Weights of a small GPT-style language model, trained from scratch on English Wikipedia.
Architecture: LayerNorm before each block, rotary positions, biases, tied embeddings, attention and MLP in parallel.
Each number is 500 + 50 x the weight over the matrix's rms, rounded and kept within 0 to 999. Layers, rows and columns count from 0. Numbers have three digits each.

# layer 2 MLP up, 256x64, rms 0.183, rows 0-99, columns 0-63
516514467474436489545409465457516419604528484465501483520584606545500483402452534604474486487503486494385446434523564509557579540527490465540477542486479390573483441519469474500476549503449514
333449491506476600555463541439420468514537507602401454523508461542463525549423512521475421499412484508419562476490541445505504470417525488424530536507576528525560534534594456479469534576554443
531545401491517467554483512525552508500454462630469470565506557513442519413484402466460530504452573578545518553457488526401399466551569546567536509412415486440463396382523560531589464525529500
472545520545420516535453600493549461548494510525498472514507421513475466572533583435527502487516520578477619511553504495454486472453563441427455515496500508572510523509522579507487548490525515
473466478532576554512476580501518433531482600427472450560450425474506489481526451483466570442548419528446588570520452547556501533437474525559533506489501531473489480554543553522470550514483464
530482453488519552408438491537573517480497483464591614436483482442610494420460558519424563478546513523412542497498463399505468527435496591604476544525470525529485433470449520476489479501447540
424530409492511456520523489407455454477494433504487555472510551537591515446512584436524485499505569375488516526504481452466568597573527512558519450447484563588477454596490481423557551501468486
459528443564488603495551525531497436566411510513446408517472520659468588524477496475467545507439515541427469477543490479499513568398530464448578449455528501530435494483470484486532483472488493
530578563472570499501458444443509418423514520474489573468496540512464448494453508520578502558438363467598431570417534454524514477481598497504461579530387534468569538474454452476418471449510488
499591467521468459485538499551499496490522451498596583523537492417517521461565437593466423439541471541497567523464497528484538460434503468529602449465590492554496474454410607596497428434444487
419541482508457611569502571501474494515530459553494504424526540508554537439370451423542477513501477545555539538450547493471498583495495467447465484416468453539527475510598577447510530477483518
519492473488501566426414469528667493437531532467573535408518483499559549406405496409489438516496489459400492471521507545515496522485501508540468458449471450518495500540458486537503559511456482
438537462511517520482524511496460538438521463415534445414506408508552488469535477547563526493493499515461442492450523444499448481462535528475537531438456483464553485512456436533460379535439541
428586424598460437531516417458511417496511568466536477480578651475510492376421531517435422592554575518572506457497520454427552465426417537462513504435509518538521533482437534579416520445450558
543504445618539522449451473473589487519475423506540518431480506549494412490509477538498436464548588461531524432493515472513591473440519488517553576527533516488549559421531432596459569480445380
502548433459583578480504536514536502434456495492562580484489442482481487452518409566485464530586572468470528432550485484504522498503402480488491488518555529439520494571519489522481488476481509
429578490550569543505498525441498455480515536501545535410578575496478525529529493415472505523466519486486560456502371425504541514586452341578444486393455464411559547545536472455545515532574475
498458382443510437392497401495543498520505460522481598522522578430566503517489553563576508465452547415458524564415512581506528394464508520528448479519563471548582520605527459460485547510586372
455483439536519598534543498475431532538612487539538472470501526519516518554541577425484430468516634446487496607491490530507518490397496464595505501446492555498499508520482456454486479586513409
567494468416494489497452358414507583488534453590545480554478465504530486445443537508435474462453495538480519553438591584491553517534516469529419582575564482504537422527465401506479487479482418
465525463416450509510506541590503584513440512467570500445481575573448468578537438441496473465407462507482507472449585427486424475460584394502458437520443482512549499482478485473409492528537505
549489536482445453502532524585566586459568483484449553557557508511469513460454401603532550470483532505529459549459566605503507532564497566566554508531558463459484404458533407564459539547449498
529482456493555526474396529405610490451450470585499486458517531525510513406476435529482472483493508445501505532497561547451482481478521584424439473549460506493454485405450535601475456409575518
517503467551489454445486504446496568560482468494530516499534511501552488571414527498425454511453538457477514454463612518572503514473526434541477469385462525579480496561405522567473428489501534
464548436485449572431506565531514575508554500523419613541547448500460521472454464566578380556552556487483570477505450431462538489479499488545441528393470492442488524522476494516412483570503519
528514499504529517553502494497480514563458513546478517503477589508474388514408480587531486528487529493516555488438508491487455548568548524437509501500531460514493446522510473435621550450430620
517558554521493472477486388548523504501488524503566584529542533513500541469453503503532448500509462519464549551421485436493587489487445547459581484538461516436636482480546452423498487459492384
580560389481547468480417476444567575468529473596421557482580444440553479512490475525516528500466529512422357543469494541575513512495565447464433439498518475497441470525453578493484494465514535
489593442539429412516480482565506530522500468394509444511508492594523497469509500620551428534447488527551517581586577464570504470465457561524502533542435485505463505464435550647509475500489457
515522514598488461488485497448493519505517529540449477413517582513541532442390539531426420501528532519467496514525551428450523533427502505535636479596600517491524541475498414494439551480378448
445515451560459419541376525472464445433510472579466488445467473529463510516435529391517487552453532465579524638491561397416460496537576519481492462421514510526442399550610537451539568535581485
455508436552504477436468594558489571504492584530495467535497423513502510455571538616599467448448528576438544424444519557521534425426487538462471624493488513505477507454492517529459517463464379
433564454465546430479515475549515505554474522500559517487495472534560552507529521544513488494477519477494592541433536604550477607549558503466535378478493532499588478488452562577621433434512419
501455428520437565497475571562551443546559600517382457462540491603504506410525509466520539496569537553424501567465492594393580433485433496479494483490438548498565410519556504494541459445495497
497544500447485497449547543461470547489531571373582542467455490517489389558442489489538493505413513495464469520469456441469468495526552465489464487499529491590628550624448487478465536493504575
475572448380459532480466527613573548396502439469566547422502450543319456427438391411506509572562521470552483390437534536518473518551476504525466587547530487482510521474467469509464487394573564
335518488477392486435366551596506523559503503582423557531610587610460456482534450482547464428417541490430484445475554580480399472458425546457448504441490595466456453512488539520431580519524470
457544484567502534542501553507560510533565509539498503541457480448529444476460481479441475594541521592535517382458423552434505454524500441451506559447533462521519436465455506486505503600541593
514501576403517520488349503484444551517556545548539599533498502498488384497522473492439427483452506461515519492525481473539535459517465497419523526544452473529531518415495511446629502574491510
613461508477570525434541550572481512533467503528463495430463511464473463460504396399524554526555537549486511464467584476541486371438549545468556525464381440569542531469567507485523525530538523
493482515504502496451434614567415514482510510529485495449525493508423650463561434525427525430474626500568360533463444581495481387448383431469505567488464489507553565451480491480447517570450390
528558480503449439379498467510465461560551500550456422530498465525421526480535616564438497430445507454465496591502491586493509516490447466471517488441541473512407464538526559520454421538409385
441610483538519482464472470446463459551461451514420462535469504544533472517471497513565523444455423482547489627459469611491436557552418433485511511470578508453433537540539514505489533490477489
547529479528520490497458424427493449559452555604472441565418531478515467640517493518506447435486557582452525539570496501462517477500522558498465578466533457522518442465440512416384530435488440
523554430482461579401460510464594504417467488530513496501418432507508532530423513408519465541557467503456527530594432499522546518453470568510555544486533506502476562568467522466518552537510476
522535530599495414534566529452401466468448447581463572467570596513594589562505472548507567560508532494502541465504532563393438523506531525503575498547520430463467480423557462500518503449419457
498563559593465379492533476513502498562569474435516451451513474500486425618469505565444508512536535492551496537363402559462449469465517600575571510489488491482538368443446539537389469483444462
479524428518440500466422479408523485442431544497507553543499640570510509423449542484473435486510508480522503475602535473480571544434471494506420516423485515467478492570465510480645499470439522
542521570498556393528376498451359522526431440498506477474487517525503485584457601545550485521475440369493534590487436524508415525422564481449553486584581453487453379452588471416409507480465556
418568509543490550491484465471448489541411561539426441527508492552580500554530450561446523389438484479433464516506503575418490450469511548477399463538566464474418502541447513587398467526439450
546444423472596514483512527469455525444535492490512533566518491519545469473426482586546486512475427510516493558463557541437472470496519495562511485480498434492491394472494513600500446525403473
463480444540424570493553520542489519517502481530547535413558496499526507472524505538439532475502513452416518545504470491545420461502385521521474425507611431494415432498424601564448485570426461
540471549557557474531609514485573445623527620492530468480426508406448439484517470509499460522485517504450567479466527559547479430478503558566536472559450377564481491500455429480568459538488572
498497496583400538462524428547546439452533560452552566555451491518526531486475506600572321583501537504480550449512510425552524563490513482525501446415586418426595386543456463512474451472466442
534492525522555405484417535369496538476531500403490468443447456505516530561530448553510643507426486476409469549508424534553494482548452588534443574462479506466535489526503526573421452557468439
503487493516508510506581520503503455521566579514557542465468427482443486527488519540425540507556610458499469557489421496531542510571488410532469490410438440468599489491478530503534491516515500
484443576389494569506511533446464468398469597481486428545489379515507573451508421496512630547463493506497484580480538575439551482499401510495503466530434561479446556514493492525405463488467425
500540497505484484522396536445498489523467479510401442485427428533530461499489483538443586438530434550582483516440455574461474543459521571463504564589506518498521490428505611526457446395468505
423474533471546476505550476490480481522477552557481476410448463511550514483469528569514432524533572616506407478436437460506481466510477451515536483461452445460489448458454459526487456537395516
477470437571495629446466462514569468425476514535532494543529534532500527446476462427499515464518507546553464469506520611533537397512460424536480554455556447464485543477522546478550567604521513
502459472501437604493483566567459593410531523466504612410522524517527579507480464501513508418445457440531628526486479420497489534541499453501511479306474431494520541538483535565489509572536547
503532529547470500521471570526503522570449412554478502365442540576468453501558495603476424543522539465573473467572547533606498476499504449514552521555454565460554513410509508579502505475478408
526502511515489479502460492526539449526417476635563489519478483497442476467420464497522453553504483486518553425537430561584524530503485555411479477544486477566374531495551436468480443499542561
443522443449431421441366509559523547468499559435489607411467472606447525502518537502497507436424531486455447568489472500497541516442422598401541604444462499471469552382451570551444449484559418
525520507483516459445512456467497499554431456464554506498517560488601570479502536520555490495478500470484511457529490554502592477483550426515535502478497451480478444533496449435390474560455407
553534459475449578483406529579523524509535516446502579497498506534505448475458372464475562450518446510481489512488483511507484564505394459549547439436478513565415520496449575505559345522530571
479491511478426490408476560500584477486480501463493524601487494562474588448558411524486508447558484513464446545384464529539545538525526514513491540517547528477602550511418413483523527454422517
432469465475490522468515491543509415569492555487546419478520466495455490541516583501546516566495560494483533570542502501573554475524566431523529484458494472461546492488492446501517537542519484
438586516420474493474437543396492530549453507461447398502525500476499478483514481523479469530595460538486558542528441509524543547449520565495472531518515499536564374615476531456599466451490463
481595572497400441488523381413504431533522546569568563570548484490513502584605489457491508483466515550405447535462494460526448412544513563470495469601492451576502450536516416474417558541463431
495525373538560470554430486504536485452520514440416431444492458552456499494499471581646666515524502508509496558396403483434439480578471607505564537549477464504475412494482584479548526456537534
448554545444479487544454534466498534488430674445505443481510437490481442534522466491544612534444386527426581508540447443568468528560465478500472419532386542489520549619452481515554457527517578
566543480435530515451422556443548511489459450527405452512452421528603455506530403425533562500523427564506506476486494528533522509566485546563524540487449524450536487500576457494593537481514473
522433503610580507520514549440429506502546578511515506522538425499509417507466490512478547491545581516517469476435506554543481487576557451573440548514485514429457414394430468487485463498484409
553457463483495424432551542416470543496477456510476574402485530558509414546470570529558463415586568489563623449551483469556513533507543491554548555558562498494448499573497487508451492479510419
429475523547571523518487510442547458582472538522490669421549500412590532512441469629377466497505582531480582531492535525461499479544433503535557548432556537511520440561498583510512548518504482
544540502470533498498431473528506489386504565418535560497455497580522443468444524435497520562469394344527492485455557459510547500489411483491468526442469535484585396408511564400460550491460574
437482449409435527523490501521532542447510470548404565513415540476579544415439530469526451494452518356575634409509537499444390458411625528537543454593602532539471476468454471465555529522513443
577499494474539529528452506464537498429560462471438551497429531520501475456549518518526589491506545559482532544483561552408546530523458479567537478445483444513593450434501494440547482504492571
459495456554448504500518508544502594614472468528474434482449520530518462529509455485494479596537477484561495546498509450629458550470439514594523424568563492577426432556487528542565508472497435
494592638558511482507490562447423534533518577493538408509507434538446479554540548459459543587490458465480471534524513430589503538507475415446660455577490508530525502535458470450505541569467480
481469474536446520592501505546578450636482512541531511512464533554460481420447553481502414532455550527532575533512467440480607513465473505613503432488525496552507562511548532512497526533510442
461481474476539523453518500494531425469487532521613594549540503495508498456444529503631388594614512481507435552440466485442469427479560396590519506493533432446402417422474450408501422506500544
498547421459430448465467515545481475553516363545407478458454522499500392565534396474519539513540501468410562577487575415529522527490508572523609497512533494424463555489507491539523481468523565
541481519480471527451368579515616480456510539536533622507472450397525515560427479403415478501523509559529558489474398580490482481505478539450490462499463444555494467438520498458494499545582539
488553524450543486450596481521533475443573527520551476526458560603488599483605479487504539479527555488451409542430495543429533445517567435483504502502448443512541462522526483561515490469442444
532649422494515520582528449523491559435454385413557521530598503603606470434481495460520455535542564454573437533352504438415503582456416430580445460521533511450394521492448467385496426431435437
480505448434482500496575543499491416480498493510518543430426510523544504383452491560462502461517551451515437500379644515497542457466422581552461471528516467490567481510487544440482463434488536
488517508499438483422459505449607558493486535515448579496494480462511500409438437523414489491494561495462466608547484547471503551497454543524566477563518541575489562465494504431469623521476501
459460369513396484496456530472475530509453510566442516484504488495500416529470498442458512517540517577465479458529490577605520377478554415553606519586556546509494559485455467497537542554419531
502599468497475447570453487510498495503496519535430498404654537575439595555518412484425522502507440545415387509529507568592485478455483502483558493547553526573414551449515436526368420478437426
554536428493525550435502568501450489466562539502471449541522510493554500503478440488480597482483510510490507464526540505473534574531575466473574528473540505479501452533470583553530497588442533
465563533462493455548443453456446629599553546471484487478491453569497493492548418482496475489447472437541435484498512426518469586478570411440456500473448502498531455549497531584424466485547533
574494439432495537434481514555612545501566534505427476471414413524536499475540433545502523562517516471343502564444514530372482452522580532535495444480504411504530461418455568528527461469539444
406493460475539625481554428472544436521435570515498460427525466453412456566511439525622498497528566503509452554527455508521453437457376553456594499477386428506461563502469508502489519490531503
488542447451532608460595528455433526491507481565550436519520456499541458471522460469456616536554516503480409421384557565539429519574521480630502493565415480507445481492482428524573448522472530
480502523552506522460481518463586504560470548469558460405421456512460504463456556428497444543472469467457560571518428490520454540474512472492492498432557541560496471550511486473509562597548519
444545514398593544440555405495459524506510578542562520565517434468538572482474443432481500585513524583549570505517567467566584443500519533482457512538522525455510522544561414394519538537563426
506480577498513537527519539506497377579418486436553462558586501544438407460417531569514454378454510513529561518524475490515543454431435526512543512485509427507528599545476554472476425481435477
513563467446500473499556543484585507350489497467466519541484579561545606538471392480439477495488458468492517415444580570497414490461566472576481434549498526476384439482522501558445500444489455